config.toml
hidden_size = 768
optimizer = "muon_variant"
lr_mult_down = 1.5
beta1 = 0.93
max_grad_norm = 1.0
decay_shape = "linear"
Each number is 128 + 32 x the weight over its row's rms, rounded and kept within 0 to 255. Layers, rows and columns count from 0. The size above them is the row's rms in percent of the matrix's.

# layer 2 attention key, 768x768, rms 0.041, rows 441-447, columns 640-767
size [ 76  79  81  76  74  72  71]
[[174  89 146  94 126 147 128 126 116 158 151 135 113 127 176 137 154 128 165 180 123  84  79 200 119  84 109 143  95  72  95 125 127  97 119 146 174 137 172 100 218  76 119 117 137 115  91  76 148 175 113 156 117 148 127 187  97 106 127  71 164  86 138 111 116 181 122 128 105 152 117 137 109 151 140 138 140 118 101 128  29 130 145 128 162 159 127  80 139  86 155  88 165 117 143 189 125 106 130 136 164 105 176 115 108 106 107 124 197 124 114 183 151 129  86 149 149 115  91 134 155 148 150 105  52 185  83 201]
 [ 55 161 167  95 118 156 207 171 127 140 130 141  86 150 135  95 148 179 133  80 175  58 143 146 138 132 119 130 156 105 129  89 161 109 156 140 111 100 121  98 139 127 183 153 183 139 101 107 147 168 217 138 103  78 155 147 121  94 172 176 167 123  88 138 105 108  83 157 129 115 101 126 128 116 113 177 118 149 143 125 157 236 110  91 144 141 150 100 179 104 146  86 102 124 139  65 130 151  95 125 199 146 137 160 114 175 152 108 105  72 122 101  71 146 119 139  91 108 214 153 151 138 101 162 175 120 101 182]
 [122 118 133 124 111 124 148  97  96  72 157 170 151  96 180 147 173 114 135 132 124 215 149  95 158 125 105 112  69 129 139 181 158  33 104 156 120 106 135 113 168 100 103 105  94  93 125  40 122 160 114 141 118  79  94 120 104 119 129 123  64  95 106  65 138  96 223 128 121 176 131 110 133  80 155 119 148 131 126 127 150 136 113 144 143  84 107  99 147 189 151  94 132 100 152 169 188 136 164  94 121 154  66 127 111 163 118 108 145 111  95 131 150 138 135 141 162  99 118  98  87 147  98 189  71  89  92  70]
 [ 95 119 144 133  95  95 170  71  96 117 160 109  77 120 128 171 143  98  76 118  63 136  61 164 160  89 156 131 139 159 155 146 138 139  49 137 156 136 128 136 155 103 167 133 134 114 138 192 143 166  78  60  97 131  90 128 106 103 152  87 110 132 128 117 108 170 162 137 133 134 138 157 149 175 134 128  78 167 126 153  59  89 120 113 103  88 123 163 147 121 169 111 149  87 159  87  80 159  66 102 153 143 119 104 153  68 164 132 154  88 140 105  85 170 137 126 141 116 163  96 163 131 133 145 117 160 107 138]
 [124 143 111  95 175 129 130  97 132 130  83 123  97  82 149  94  90  70 116 147 142 168  90  99 121 180 143  97 130 141 131 149 119  85 195 143 149  58  99 106 141 151 166 125  80 128 103 162 150 141 129 132 182 194 112 169 124  58  80 103 143 133  97 123 131  94 168 116 117 112 153 115 104 140 135 159 150 109 204 159 164  98  90 129  96 126  96 155 124 144 195 166  62 217 136 109 127 114  91 113 123 136 185  80 142 165 128 136 149 160  81 169 122 121 118  95 147 169 140 150 163 114  96 145 113  99 138 133]
 [128  62 178 114  98 167 133 178 142 152  86  72 136 143 114 101 144 120  92 127  78 164 169  96 165 140 125  85 125 131 148 115 142 175  65 181 140 117 111  90 127 206 153 139 145 129  97 118 114 151 117 194 155 132 173 134 174 134  99 102  88 110 209 123 136 133 160  91 114 132 119 163 159 124  85 131 134 174 136 140 131 152 141 101 117  92 166 109 151 156 130 153 119 112 123 169 138 105 123 147 132 133 153 189 125  50  67 101 157 116 158 137 119 127  74 133 106 114 167 159 133 129 106 153 156 140  82 159]
 [107 154 114  99 133 159  79 198 111  81  91  91 204 157 182 123 125 152 122 171  76 102 133 131  68 153 123 129 165 143 159  79 124 158 170 150 126 153 133 138 122  68 178 142 115 116 131  92 102 125 126 111 110  96 107 124  99 162 120  84 108  97 159 169 116 149 134 119 123 102 124 111 130 138 185 119 115 122 117 143 144 151 162 173 139 150 117  99  86 107 111 113 107 151  74 134  83 178 152 143 124 151  95  36 165 188 126  86 111 124 134 185 113 106 165 184 129 140 113 140 121 121 150  97 118 164 128  86]]
# layer 2 attention query, 768x768, rms 0.0426, rows 442-447, columns 640-767
size [ 79  76  75  67  62  73]
[[149  89 184 119  95 151  94 190  83 160 153 200 114 113 199 138 134 178 145 163 141 143 101  90 109  76 130 139 108 103 193 135 157  95 157 177 129 146 151 134 125 109 167 231 120  72  81 169 111 144  95 123 138 125 133  79 166 143  80 158  74 117 108 147 147 100  91 143 162 125  97  77 128 194 227 101  68 100  68 141 169 152 131  93 134 113  63 159 105 122 105  66 122 133  87 154 124 111 154 155 100 101 135 177 158 135 134 150 138 193  97  95 130 117 163 111 129 102 146  99 124 136 161 140 117 130  65  91]
 [118 123 124 136  81 129 154 121  93 122 170 137 128 126 160  80 157  89 137  70 144 111 127 114 146 116 188 159 132 141  82 108 155 177  33 134 150 107 119 131  88 134 152 122 126 158 166 149  80 125 119  78 118 149 149 122 120 115 110  82  92 173 103 110 111 198 134 132 115  84 136  93 120  72 135 118 123 150 139 104 110 138 109 140 122  99 170 177 130 137 129 160 131 110 205 112 127  92 146 151 138 111 108  58 151 128 121 101  68 191 193 121 107  99 116 117 167 102 144 132 157  98 116 101 128 107 148 161]
 [127 111 102 108 114 188 145 105 155 135 105 169  95 155 182 201 164  58 163  61 107 149 172 158  83 123 149 105 124 111 143 149  99 143 122 102 108 125  98  91 130 177 197 129 110 153  90 189 141  68 126  98 140 130 196  84 150 112 117 137 130 133 130  83  89 113 146  95 115 159  79 124 188 133 153 152 103 133  83 121  94 127 137 157 130 141 140 141 158 125 107 131 134  55 162 200 108 167 109 133 106 121 166 158 153 142  95  89 144 140 132 142  72 133 110 126 143 114 130  62 177 135 107 192 194  59 108 128]
 [158 130 171 155 124 155  86 130 160 122 143  94 151 157  89  45 120  77 170 110 112 145 184  84 145  72 115 156 115 108  95 137 105  84 139 146  91 154 144 148  67 113  93 159 133 119 162 152 175 117 194  73 133  86 175 151 110 164 180 116  91 122 113  83  72 136 159 128 108 143 167 134 142 135  98 137 128 160  89 169 136 163 129 166 129 123 106  91 136  85 165  70 182 128 177 140 154 113 135 140 141 109 110 100 132 125  66  62 113  91 143 127 151 127  81 127 141  81  94 110 120 121 171 110 148  95 114 172]
 [133  73 113 137 170 145 130 171 110 121 126 155 126 117 125  85  31 184 143 158 121 147 107  96  78 100  55 134 122 141 105 181 114 211 154  92  72 131  91 150 112 164  88 150 134 112 161 135 100 158 150 158 120  88 122 170 165 124  86 131 145  72  93 130  91 171  70 167 119 121 130 114 135 105 141 109 129 124 177 115 135 118 112 147 116 128  86 152 135 137 134 103 151 138 179 105 124 104  90 116  79  97  57 100 121 132 116 136 102 144  87 101  79 148 132 116 113 139 114  59 144 138 103 119  95 119  95  73]
 [145 156 129 148 109 137 162 125 191 168  96 148 167 129 147 166 180 131 135 145 146 109  73 184 163 164  97 170 116 139 108 160 118  98 108 135 124 105 103 105 146  91  84 117 130 137 142  84 208 126 123 143 144 173 141 100 125 173 126  92 163 148 138 113 109 116 142 176 173  68 172  80 125 117 169 175 172 116 173 134 171  96 152 123 119 115 219 109 130 107 113 136  96  82 142 186 117 151 142 151 139 154 127 155 144 101 162 141 185 157 101 101 163 135 190 132 144 129 182 153 161 123 133  83 116 147 105 126]]
# layer 2 attention value, 768x768, rms 0.0494, rows 384-404, columns 640-767
size [ 66  67  67  68  73  68  70  67  63  64  71  64  68  68  66  64  69  71  68  68  64]
[[152  94 150 131 123  95 161 113  72 182 171 149  91 139 130 150 154 109 162  98 158 121 121 166 155 158 157 149 104 148 119  72 157  94  93 161 120 116 158 129 136 111 108 147 113  95 108 137 153  99 123 114  79 121 185  94 151 143 128 105 110 130  77 165 174  98 111 145  66  80 191 152 139  89 169  88 146 143 147 114 106 114 119 186 109 143  97 109 115 140 131 154 107 162 144 147 138 130  88 143 134 111 100  91 112 126  63 166 130 109 139 138 127  95  81 104 149  52 125 169 137 176 158 135  96 165  76 129]
 [136 117  69 106 100 139 126 131 106 133  76 138 125 132  65 143 119 106 170 156 166 141 149 155  90 113 104 118 187  73 107 198 127 168  77 102 138 142 184  96 116 133  83 103 127 126  86  87  96 128 151 133  74 126 118 105 103 176 142 108 122 155 111 162 153 107 106 198 171 154 136 128 128 104  98  82 159  97 158 148 122 126  58  94  98  98 118 146 124 133 162 158 129 106 145 118  87  92  65 146 127 132 109  86 127  93 122 130 172 141 191 165 148  58 133  49  68 140 139 135 172 147 137  91 133 121 109 121]
 [146 166 149 116 126  70 198 112 139 107  90  78 152 109 134 121 129 128 103 116 139 136 111 110  46 152 148 117 129 179 138 156 134 104 139 112  68 146 144 185 134 113 168  79 195 142 156 110 168 161 112  87 147 121  84 153 109 137 110 107 108 150 123 148 129 141  86  85 184 111 128 108 128 136 144 102 118 181 122 142 137  37 149 109 134 131 174  85  70 131  60 125 110 160 166 124 151 135 106 112 135 134 177 108 137 133  94  72 139 135 139  69 182 136 168 146 138  99 153 135  89  95 134 114 175 167 128 123]
 [164  84 105 113 143 104  86 154 109  75 130 166  99  90 159 172 124 117 170 119 131 134 134 113  92 110 146  86 154  37 151 140  92 136 102 169 117 144 134  83 133 180 132 153 121 115  98 100  64 140 126 113 113 145 141  84 157 146 160  87 189 103 121 138 151  85 124 187 121 124 236 209 117 140 155 121 122  77  85 112 166 121 170 150 134 164 131 127 148 147 135 157 139 158 104 165 144 139 148 128 118 122 105 146 108 158 131 107  78 111 147 192  91 142  91 128 115  96 145  97 140 147 143 140 174 122  96 124]
 [128 150 136 142  99 161 171 180 160 147  95  73 132  84 186  93  91 164 122 117 121 205 161 131 161 103 132 118 192 188 153 112 109 114 132  69 121 148 172 192 111 164 114  99 161  85 116 153 166 138 100  57 135  68  87 102 124 103  36 129 126 104 156 100 136 133 172  96  62  89  84 145 140 133 164 158 140 160 164  64  89 116  98 150 159 103  96  59 123  54 100 160  99 114 135  94 102 176 143 108 112 183 147 116 117 126 100  98 155 115 139 136 160 130 113  92  79 125 125 143 157 143  24 142 136 100 161 133]
 [147 174 161 152  95 116 164  65 116  71 118 134 173 134  81  61 161 109 127 117 138 121 141  91 101 156 114 124 166 130 158 133 135 176 138  72 128 153 181 170 159 105  83  90 147 108 115 123 108 130 215 145 151 103 132 202  89  63  84 183 163 137 117 111 120 123 142 111 159 103 130  99 170 151 163 156 138 128 119 160 143 188 170 110  77  98 107 159 100 127 160 158 145 116 105 122 101 136  95 106 112 109 143 101  80  81  67  94 136  87 102  95 172  99 149  84 135 130 156 110 167 127  93 159 138 140 158 101]
 [157 154 123 152  91  92 125 134 122  69  83  99 163 129 171 129 117 137 129 175 105 167 148  92 113  64 113  94 116  95  99 185  97  98 117 141 163 148  68 141  95 107 151 177  95 100 194 141 100 124 123 129 141  86  60 139 139 122 141  77 160 129 177 146 143 104  59 106 140 151 106 163 101 182 125 139  81  92 179 108  80 135 132 185 175 147 106 121  97 157 116 140  84  88  82 133 133 133 178 129 157 142 112 114 102 143 119 107 136 122 162 148 170 168 121 156 130 100 160 124  91 128 106 189 166 149 112 136]
 [144 159 192 125 171 109 155 137 118  57 173 140 182 120 151 138 123 169 165  77 117 104 138 132 166 104 121 166 137 113 157 115 143 119  80 115 122 137 111  78 136 156 160 206 107 149 104 105 139 112 193 152 144 111 106  83 171  89 144 162 120 167 123 120 103  98 118 132 102 104 137 140 110 115 123 142 156 103 158  99 152 154  83 114 123 151  83 115 152 149 124 137 143  99 114  98 142 120 142 103 160  99 176 138  69 116 122 147 133 110 128 140 101 139 181 153 104 128 159  79 119 154  89 103 141 137  63 137]
 [ 66 102 118 143 126 166 154 130 150 106 122 143 110 183 118 150 138 179 118 180 157  67 101 133 139 119  89 163 110 109 105 138 153 152  75 115 150 138 130  89 111 133 153 143 135 121 128 134 155  62 141 144 151 104 116 163 157 107  96 118 169 132 134 109  88 136 119 114 141 161 142 140 146 128 100 158  52 124  89 119 197  58 124 136 114 139  64 198 103  62 135 162 127  67 177 111  33 122 144 141 123 122 137 184 146 162 178 160 106 110 170 140 108 162 148 139  78  93 148  98 116 111 117 159 115 158 131 138]
 [ 50 179 144 130 104  94 106  95 139 116 167 155 106  81 104 116 136 145 113 151  41 156 112 134 105  74 129 144 117 138 154 168 156  98 124 103 149 125  86 101 101 123  86 155 148  85 118 219 156 133 150 163 155 145 133 184 136 139  87  95 135  97 122 129 176  63 115 115 120  64 156 155 110 157  65 121 136  92  91 121  98 134 121 148 174  88  57 172 124 155 104 149 159  98 147 139 108 113  95 151  75 167 149 146 100 121 122 118 203 122 114 164  87 122 111 122 177  73 111 112 177 108 143 109 117 125 156 128]
 [108 143 131 161 106 119  75 183 142 122 113 142 158  93 131 135 145 182 112 184 163 117 131 143  87  71  84 120 165 113 153 106  96 142 105  45 136 161 116  69 112 116  81 134  69  89 131 172 135 137 204  93 176  82 137 100 101  72 140 172 130 131  59  79  99 168  59  84  83  96 129  80 146 122 154 152  84 106 131 146 125 145 156 154 140 161  83 160 142 158 143 137 138 128 105 137  80 171 116  99 107 144  72 122  79  56  93 119 118 140 136 168  96 157  86 141 107  66 156 129 143 152 136  85 180 189 154 106]
 [ 55 148 116 144 152 176 140 159 139 143 125 120 169 151  72 104 179 161 120  49 113 191 139  99 137 141 122  94 108 193 119 133  94 168 160 162 130  95  99 157 127  92 148 121 104 114 162 112 184 133 116 114 158  79 125 115 115  95 102  93  96 176 179 120 144 147  70 125 117 135  90 179 111 105 120  98 164  75 113  95 152 129  79 127 129 161 154 109  39 117 143  84 113 120  98 196 157 180  97 107 152 147 141 107  82 101  94 186 146  72 140 159  94  51  69 124 140 103 171 151 182 103 122 153 142 111 157 138]
 [ 87 118 111 143 164 166  87 147 159  85 146 121 100 140 125 141  81 168 112 152 146  96 194 130 141 152 135 160 116  57 169  65 108 143 165 125  73 100 130  74 132 129 127 179 101 153 133 136 138 103 157  81  93 160 140 138 115 131 151 124 117  70 121 144 145 152 143 173 134 146 189 127 130 153 145 106 123  88 156 129 143 127  89 137 161 136  46 180 146 119 106 153 142 101  91 132 130 148  71 175  83 114 159 179 115 156 115 136 116 125 124 138  73 141 161 171 161 104 106 186 103 139 115  87 171 109 161  93]
 [142  91 159  94 163 109 140  99  72 124 123 142 175 156 131 132 150 170 121  54 101 136 136 129  80 126  99  79 107 137 125 114 132  71 121 186 117  99 158 167 148  40 157  77 143 152 110 194 106 178 148 125 133 173 105 100 118 113 177 115 140  78 118 155 141 107 109  81 182 104 162 115 158 114 123 145 117 105 163 118 124 101 157 136 169 138 112  66 109 125 149  93 120 117 187 112 184 154 193 182 138 103 190 114 105 159 146  96  84 132 111 175 145 165 121 146 160 122 150 114  84 121 178 185  73 123 140 157]
 [143 126 108 164  98 136 213 159  87 145 151  90 194 151  67 131 152 140 142  54 123 142 162 152  88 130 146 130 116 140 121 127 127 111 120 140 127 133 115 157 182 125 113  90 175  80 151 116 190 180 150 102 159 141 116 150 115 123  86  91  79 205 100 126 141 114 125 138 171 127 142 115 133 118 155  85 164 133 119 139 165 166 110 117 175 119 141 108 138 125 221 169 181 131  92 116 147 155 124 120  92 133 115 124 113 101 103 142 107 151 119 144  76  79 105 135  97 159 153 139 152 108  82  99  67 112 148 155]
 [138 140 113 152 125 105 113 164 137 166  62 191 133  85 139 127 160 137 161 113 185  99  93 105 117  80  99 111 127 116 106 140 113 117 101  62  96  57 147 174 130 130 146 135 101 105 176  90 185 185 140 119 193 117 104 121 162 146 100 172 124 122  81 134 162 146 108  86 137 112 151 160  92 113 136 129 145 169 115 111 142 152 135 153 124 155  92 157 122 108 128 112 163  45 123 118 129 101 161  92 101 150  76  93  83  27  99 124 112 134 141 164 171 109 116  62  91 138 158 130 156 132  69  92 142 122 109 135]
 [134 110 125  60 109  88 127  67 106 116 118 139 154  75 146 126 139 206 129 159 128 141  72 156  95 101 156 186  97 109 134 193  52 116 109 157 121 102  88  66 143 150 140 154  94 103 119 126 130 109 196 113 121 117 147 136 157 147 155  98 143  90 122 142 104 126 101 151 148 172  93 111  88 140 142 105 123 123 157 160 140 165 115 119 149 128 154 164 133  88 140 166 142  96 112 135 151 144 150 141 151 110 110 183 100 160  86 115 115 185 102  93 126 118 120 150  54 146 173 144 153 114 133  68  97 156 129 132]
 [150 191 153 170  87 172 202 147  90  94  38  81  91 137 118 120 117  95 157 134 159 120 133 153 116 149 141 126  98 216 117 174  81 119 151 128 135 107 163 154 113  87 129  95  84 130 150 137 137 114 117 197 167 106  88 138 106 117  71  73 138 141 118 152 101 141 129  81 118  89  62  77 175 135 172 118 146 147 203 129 112 124 115 123  94 195 149 133  95  39 151  88  80 114 126 124 141 176 124 175 116 138  72  82 107  82 125 119 131 120  95  90 136  85  98 173 107 157 152 100 176 108 119 115 104 105 144 194]
 [ 99 128  90 115 138 111 121 162  84  88 200 158 121 150 124 127  70  62 139  93  85  84 166 155 174  77 159  97 125 157 117 121 151 119 153 183  55 145 187  78 122 152 164 152 113 148 137 110 106  80 154  77 121 137 115 135  38 109 141 123 135  86 159 142 120  80  76 124  99 120 117 134 124 100 119 124 117  82 112 141  80 160 200 152 152 114 162 146 148 106 103 138 160 139 144 123  78  71 153 165 113 154 151 173 112 148  77  94 167 128 162  72 178  98  88 128 173 146 108 135  98 174 120 113 178 141 194 102]
 [ 87 138 127 144 126 125 190 160 120 187 110 132 118  98  95 154 163 123 165 138 140 120 125 103  88 100 158  97 100 179 121 137 132 125 136 138 171 135 168 226 140 159 149 135 121  94 123 114 121 138 121 140 148 119  88 127 104  87  85 116 129 134 150 147 101 105 174 105 160 126  93  98 155  28 160 162 157 158  52  87 129 164  84  93  92 159 135 129 129 110 101  88 118  94 141 130 132 133  79  68  88 133  93 155 126  78 114 175 131  90 101  87 153 121 124  81 107  93 117 142 151 116 102 133 139  48  98 145]
 [146 125 140 162  79  99  52 147 146 114 127 186  90 109 179  81 113 113 107 124 126  95 149 139  98  95 126 151 184 165 129 144 133 139  98 106 140 124  60  93 110 122  83 135 117 125 124 133 158 108 188 140 122  96 117 157 191  89 171 146 174  74 122 124 113 121 149 177 121  94 133 107 139 129 143 146 123 119 167 169 123 162 129 141 132 115 119 154 114 193 116 145 117 134  74 135 150  85  89 129 149 109 127 163 142 155 146 132 142 118 146  72  92  78 152  89 121 145 108 168  72 129 207 113 117 135 139  91]]
# layer 2 attention output (transposed), 768x768, rms 0.0435, rows 384-403, columns 640-767
size [ 73  74  72  75  69  70  74  74  68  70  76  64  69  77  71  67  75  65  74  69]
[[120  91 103 124 118 152 121 122 153 111  82 142 182 109 135 161 151 112 104 133 113 117 146 119 114 121 147  95 114 106 124 112 106 193 136  83 146 150 120 122 145 106  76 114 182 147 172 118 167 111 127 167 139  97 160 130 100 131 142  86 141 128 156 134  73 122 110 179 178 113 111 143 136 127 113 167 115 116  96 133 115 122 104 109 165 104 139 119 172 133 127 169 128 135  94 162 124 115 200 160 168 164 162 135 120 132 117 109  93 164 118 159 128 120 186 134 162 164 109  74 130 125  85  96 115 143 139 129]
 [133 114 198  98  85 149 147 179 152 132 151 129 138 160 117  94 132 157  97  86 130 165 109  93 123 126 171 126  68 171 122 160  77  92 120 133 207 134  98 109 118 143 162 118 121  91 165 140 115 158 123 125 112 146 152 139 118 153 123 170 147 112 113 112  75 189 110  86 168  90 127 156 106  54 143 184 126 155 102 143 112 136 128 136 110 205  87  91 120 154  64 133 106 101 117 122 120 116 230  82 110 113 154 153 100  98 137  65 133 135  92 154 145 148  95 171 130 124  69 136 102 119 136 127 137  86 149 152]
 [ 95 138  74 193 138 200  72 129 152 161 102 100  72 100 124  72 122 112 148 122 118  93 206 123 167 167  81 187 131  60 142 110  91 143 132 117 111 163  95  85 119 160 154 152  54  95 149 164 137  51 119 170  83 144  76  90 147  99 147 161  95 160 159 151 190 108 228 125  71 151  85 122 117 141 154 111 125 102 145  83  84 149 143 186 131 118  89 166  84 133 159 128 149  97 130 128 147 138 101 175 105 101 153  15 186 113  93 211  84 111  87 130 103 111 165 126 101 147 179 185 168 173 139 146 137 115  91 143]
 [ 97  78  95 127 112  48 158 193 130 140 128 191 105  69  88  97 206  87 134  69 137 158 182 170 157 126 103 177  35 119 152 113 152 131 127 105 146 138 130 197 117 186 172  96 145 135 163 146 108 127 130 143 131 132 138 182 115  90  99 190  90 115 145  91 116 133 151  58 112 141 130 125  64  90 138 118 164 161 162 154  88  80 157 107 108  90 141 134 103 115 179 118 103 103 115 101 153 131 168 136 149  79 155  99  63 138 100 106 137 165 130  70 108 152 124 183 148 114 124 137 127 129 120 111 109 132 105 122]
 [231 128 164  98 104 104 110 132 145 140 147 152 128 144  71 170 161 185 232 113 127 104 113 176  53 161 165 138  98 120 184 130 183  74 160  76 124 116 106 147 111  71 157 169  54 140 105 144  50 112 126 111 109 119 150 100  91 133 163 172 119 151 112 142 113  81  92 143 155 129 113 140  83 170 126 102  72 101  80 143 161 166 162 130 133 108 167 157 156 110 174 121 193 130 144 105 160 160 155 111 140 109 141  86 140 170 131 115 103 180  97 103  70  89  97 187 126 175 102 179  69 116 191 109  49 108 156 163]
 [133 120 126 150  62 117 144 140 126 136 129 132  30  77 100 132 145 149 101 164 106 106 136  63  83 131 110 129 141 120 190 123 160 138 121 119  75 153 101 146  76 188 178  86 135 132 117 100 116 112 121 130 169 106 166 159  96 107 143 142 105 123 145 220  95 127 128 149 112 172 122 171 130  93  62 130 117 154 114 110 113 132 143  83 131 197 158 102 156 113  93 111 148 118  97 106 127  89 159 132  97 155  68 161  93 177 127 154 172 133 145 169  84 145 120 147 113 121 152 173 117  96 115 141 137  79 133 120]
 [143 167 204 175 137 141 124 150 166 117 168 136 101 150 168 164 126 100 167  87 170 142 132 165 153 150 165 205 117 152 192  75 178  86 150 121  65 129 121 123 135 172 131  95 143 143 104 119  77 120 130 134  96 136 149 141 131 131 116 131  80 121 103 132 160 154 161 145 128  75 136  89 112 113 122 106 152 111 110 118 180 146 172 117  46 124 133 224 155  95 144 120 133  81 196 129 124 138 138  92 122  82 131 104 137 170 130 173 148 121 166 150  97 129  84 128 149 114 151 159 149 114 125 137 149  95 128 113]
 [156  70 181  98  85  82 186 120 110 108  89 129 107  98  84 107 132  87 111 181 148  77 127 133  62 114  80 115 153 163 126 161 155 122  82 117 111  90  73 191 134 158 157 124  76 112 120 163  49 115 111  89 122 137 153 124 119 150 144 140 168 150 119  54 116 151 137 129 137 155 161 136 171 123 108 116 137 145 114 176  62 149 133 208 141 113 143  86 133 116 120 158 120 141 123 132 123 127 159 149 136  99  92 132 139  91 163 126 130 116 108 130 102 108  90 135 156 188 124 169 119 114 135 167  98 159 182  84]
 [185 176 168 176 166 148  98 151 132 124 151  80  97 108 162  70  16 156 150  88  64 205 139 111 146 109 123  93 159 176  88 173 133  47 137 255  71 163 115 126 151 105  99 171 113 157 115 111 165 176 159 103  91 159  95  92  93 153 120 126 115 157  77 146 160 154 120 132 125 115 133  83 123 139 145 162 204  70 130 161  88 145 124 127  74 124 118 129 165 162 113 133 175 102 174 136 136 143 106 113  91 138 122 149 152 104  91 143  83 147  90 186 120  98 147 127 134 149 152 151 168 142 156 116 126 127 158 117]
 [172  95 126 102 207 147 151 107 159 128 167  81 129 128 152 127 178 143 114 159 147  87 161 125 143 157 110 179 216 129 109 109 107 143 117 175 138 101 183 149 153 136 159  97 106 127  87 105 100 164  73  75 140 161 142 150 138 103 138 110 102 124 204 131  71 133 116 143 140 174  93 116 198 111 148 101 209 169 171 200 172  96 136  86  97 127  94  78  94 108  92  96 129 128 140 142 117 152 194  95 137 111 127 145 147 109 196 145  91 127 141 149 167  99 116 118  98 107 110 144 101  91 159  76 135 115 115  89]
 [186 171 186  84 147 138 159 135 102 122 146 168  76 162 125 130 159 120  85 177  82 132 102 137 122 201 170 132 147 134 107 134 185 105 115 160 150 124 129 124 110 119 148 110 122  84 126 139 139 126  88 153 133  73 142 162 140 137 151 107  96 128 107 130 116  99 117 154 160 149 134 141 146 110 114 141 151 109 110 160 103  95 110 116 142 172 134  97 104  93 147  92 143 163 167 144 106 110 134 159 132 103 162  93 200 166 169 123 146 113 125 154  98 160 115 172 140 153 104 170 157 143 137 110 112  90 138 135]
 [114 130 173 113 143 159 118  71 132  98 153 174  96 122 150 128 105 110 162 133 152 144 139 181 143  97 116 156 121 108 101 108 117 114 156 126  81 126 129 189 119 134  88 187 116 148 101 136 107 114 156  74 143 135 131 120 145 163 121 109 144  96 118 181 110  82 137 117 123 123 126  97 179 179 116 165 116 170 173 130  83 113 128 105  59  83 104 152 173 111 131 151 138  59 175  91 136 116 116  84 126 150 116 115 198 128 121 158 144 100 131 195 146  95  96  99 117 136  95  98 132 155 138 129  86  99 111 110]
 [140 145 215 103 156 100 109 105  75 129  82 128 135 176 146 119 167 173 159 115 101 131  65  60 100 143 150 157 135 179  87 220 167 166 106 146 149 119  79 152  74  96 139 169 131 127  94 121 124 136  94 139 169  55 123  91 109 191 103 138  70 195 111 107 127 138  73 142 122 159  66 147 207 142 107 137 152 123  93 114  66 179 127 173  50  99 175  84 158 120 184 162 152 133 190 100 102 107 143 111 137 116  54 169 185 151 115 131  90 154  86 131 135 129  74  71 114 125 132  53 132 111 130 128 138 159 159 150]
 [ 96 123 140 208 105 136 113 135 196 171 151 111 122 108 144  92 134  42 162 111 129 124  93 133 179 124 171 139 162 129 101 150 121 123 117  82  92  98 107  72 143 173 127 151 120  93 130  53 155  69 119 185 121 121 193  97  99  97 185  44  82 127 155 132 185 111 174 129  87  91 104  60  64 164 135  86 176  94 173 157  96 108 147 122 148 121 156 212 162  58 121 138 149 154 110 148 154 155  69 163 167 181 120  76 217 119 128 156  86 123 137  96 126 127 108 148 214 180 166 154 222 162 144  97 172 178  89 119]
 [115 122  69 128 137 143 109 132 109  60 121 115  80 112 174  64 163 159 116 200 109  97 142 141 130 124 140 123  95 121 158  51 102 151 117 154 151 148 205 167 152 138 135 131  81 164 134 171 150  89 126 126  93 164 152 180 111 137  39 164 118 131 144 162 114 174 120 130 117 113  96  54 135 102 146 133  87 136  96 145 128 134 111 119 167 134 123 143 131 109  74  83 129 155 116 125 193 123 193 180 211 140 150 141 127  91 137 130 153  83 156 151 128 148 152 102 166  77  83 120  82 129  72 135 103 137 155  78]
 [132 184 202  97 165 154 146 119 122 143 154 150  89 145  84 176  93  97  88 144 143 154 106  74  72 104 160 168 104 163 143 132 160 148 158 154 155 165 118 120  75  75 131 111 138 196  81 147 150 136 139 123 143 133 126 176  41 123 126 125 151 178 135 148 106 161 133 158 112 108 146  51 178 129 111 131  62 142 130 174 105 194 148 108 151 137 110 141  97 123 135 108 124 145 138 115 131  66 132 109 129  83 159 170 159 130 190  81 156 110 130 146  86 181 123 116 119 101  92 136 133 125 152 149 172 170 209  84]
 [126 112  95 146  99 111 137 166  92 143  81  60 107 182 116  84 124 141 125 120 113  77 176  87 124 121 132 137 103 123 142 119 111 172 149 103 129 135 131 146 126 108 137  64 133 102  91 142 125 100 124 134 145  84 156 148 175 124  89 209 151 123 127 149  95 139 139 127 110 113 118 149  95 117  83 155 117 154 147 145 141 109 132  96 111 118 129 131 127 110 116 131 113 123 149 149 157 149 123  76 148 115 147 187 155 129 114  74 180  66 188 131 114 159 133 131 201  77  64 122  81  79 129  96 154 146 127 143]
 [106 122 141 137 106 152 183 133 129 171 104 125  82 118  84 150 131 102 160 134  91 140  81 120  90 151  89 121 117  60 135  89 110 104  64 159 104 157  62 117 145 139 148 109 170 151 144 158 136 122 128 140 139 162 191 101 105 166 144 143 139 179 112 130 134 107  94 169 131 122 192  67 138 155  79 128  93 137 123  79 107 120 127 155 138 128 121 132 141 179 127 140 132  96 133 178 138  85  90  97 153 135 159 106 150 177 108 139  82 118 164 196 179  75 151  63 140 152 134 153 146 180  66 144 140 144 100 169]
 [138 105 111 160 106 207 105 100 122 181 105 168 178 105 168 128 139 113 111 149 185 115  77 156 131 136  92 131 202 129 112  93 119 199 114 105 218 168 188 158  42 128 110 139 154  78 108 131 102 124 183 169 137  75 134 174 155 173 125 131 156 142 110  97 139 138 129 131  90 112 119 159  42 150 117 120 138 117 115  97 117 104 116 119 116 147 119 114 124 159 164  94 104 179  92 127 112 171  90 102 127 125 156 192 167 125  99 164 100 139 151 131 105 155 197 125 126 133  87 101 180 186 148 143  99 161  67 147]
 [186 125 189 151  96 160 169 133 213 134 161 148 129  97 154 134 100 118  95  83 106  98 144 180  97 144  37 126  89 150 172 128 175 166 121 165 154 140 133 119  79 172  73 132 151 173 165 112  82 139 159 103 116 137 141 136  92 174 121 113 209 117 112  63 104 162 112 199 144  88 108 120 126 180 130 101 118 120 167 131 135 151 135 103 146 112 123 153 164 109 192 118 123 106 133 136  58  64 223 154  63 130 155 110 133 166 135 139 157  98 159 150  61  99  78 160 176 165 152 122 162 129  93 146 177 120 156 143]]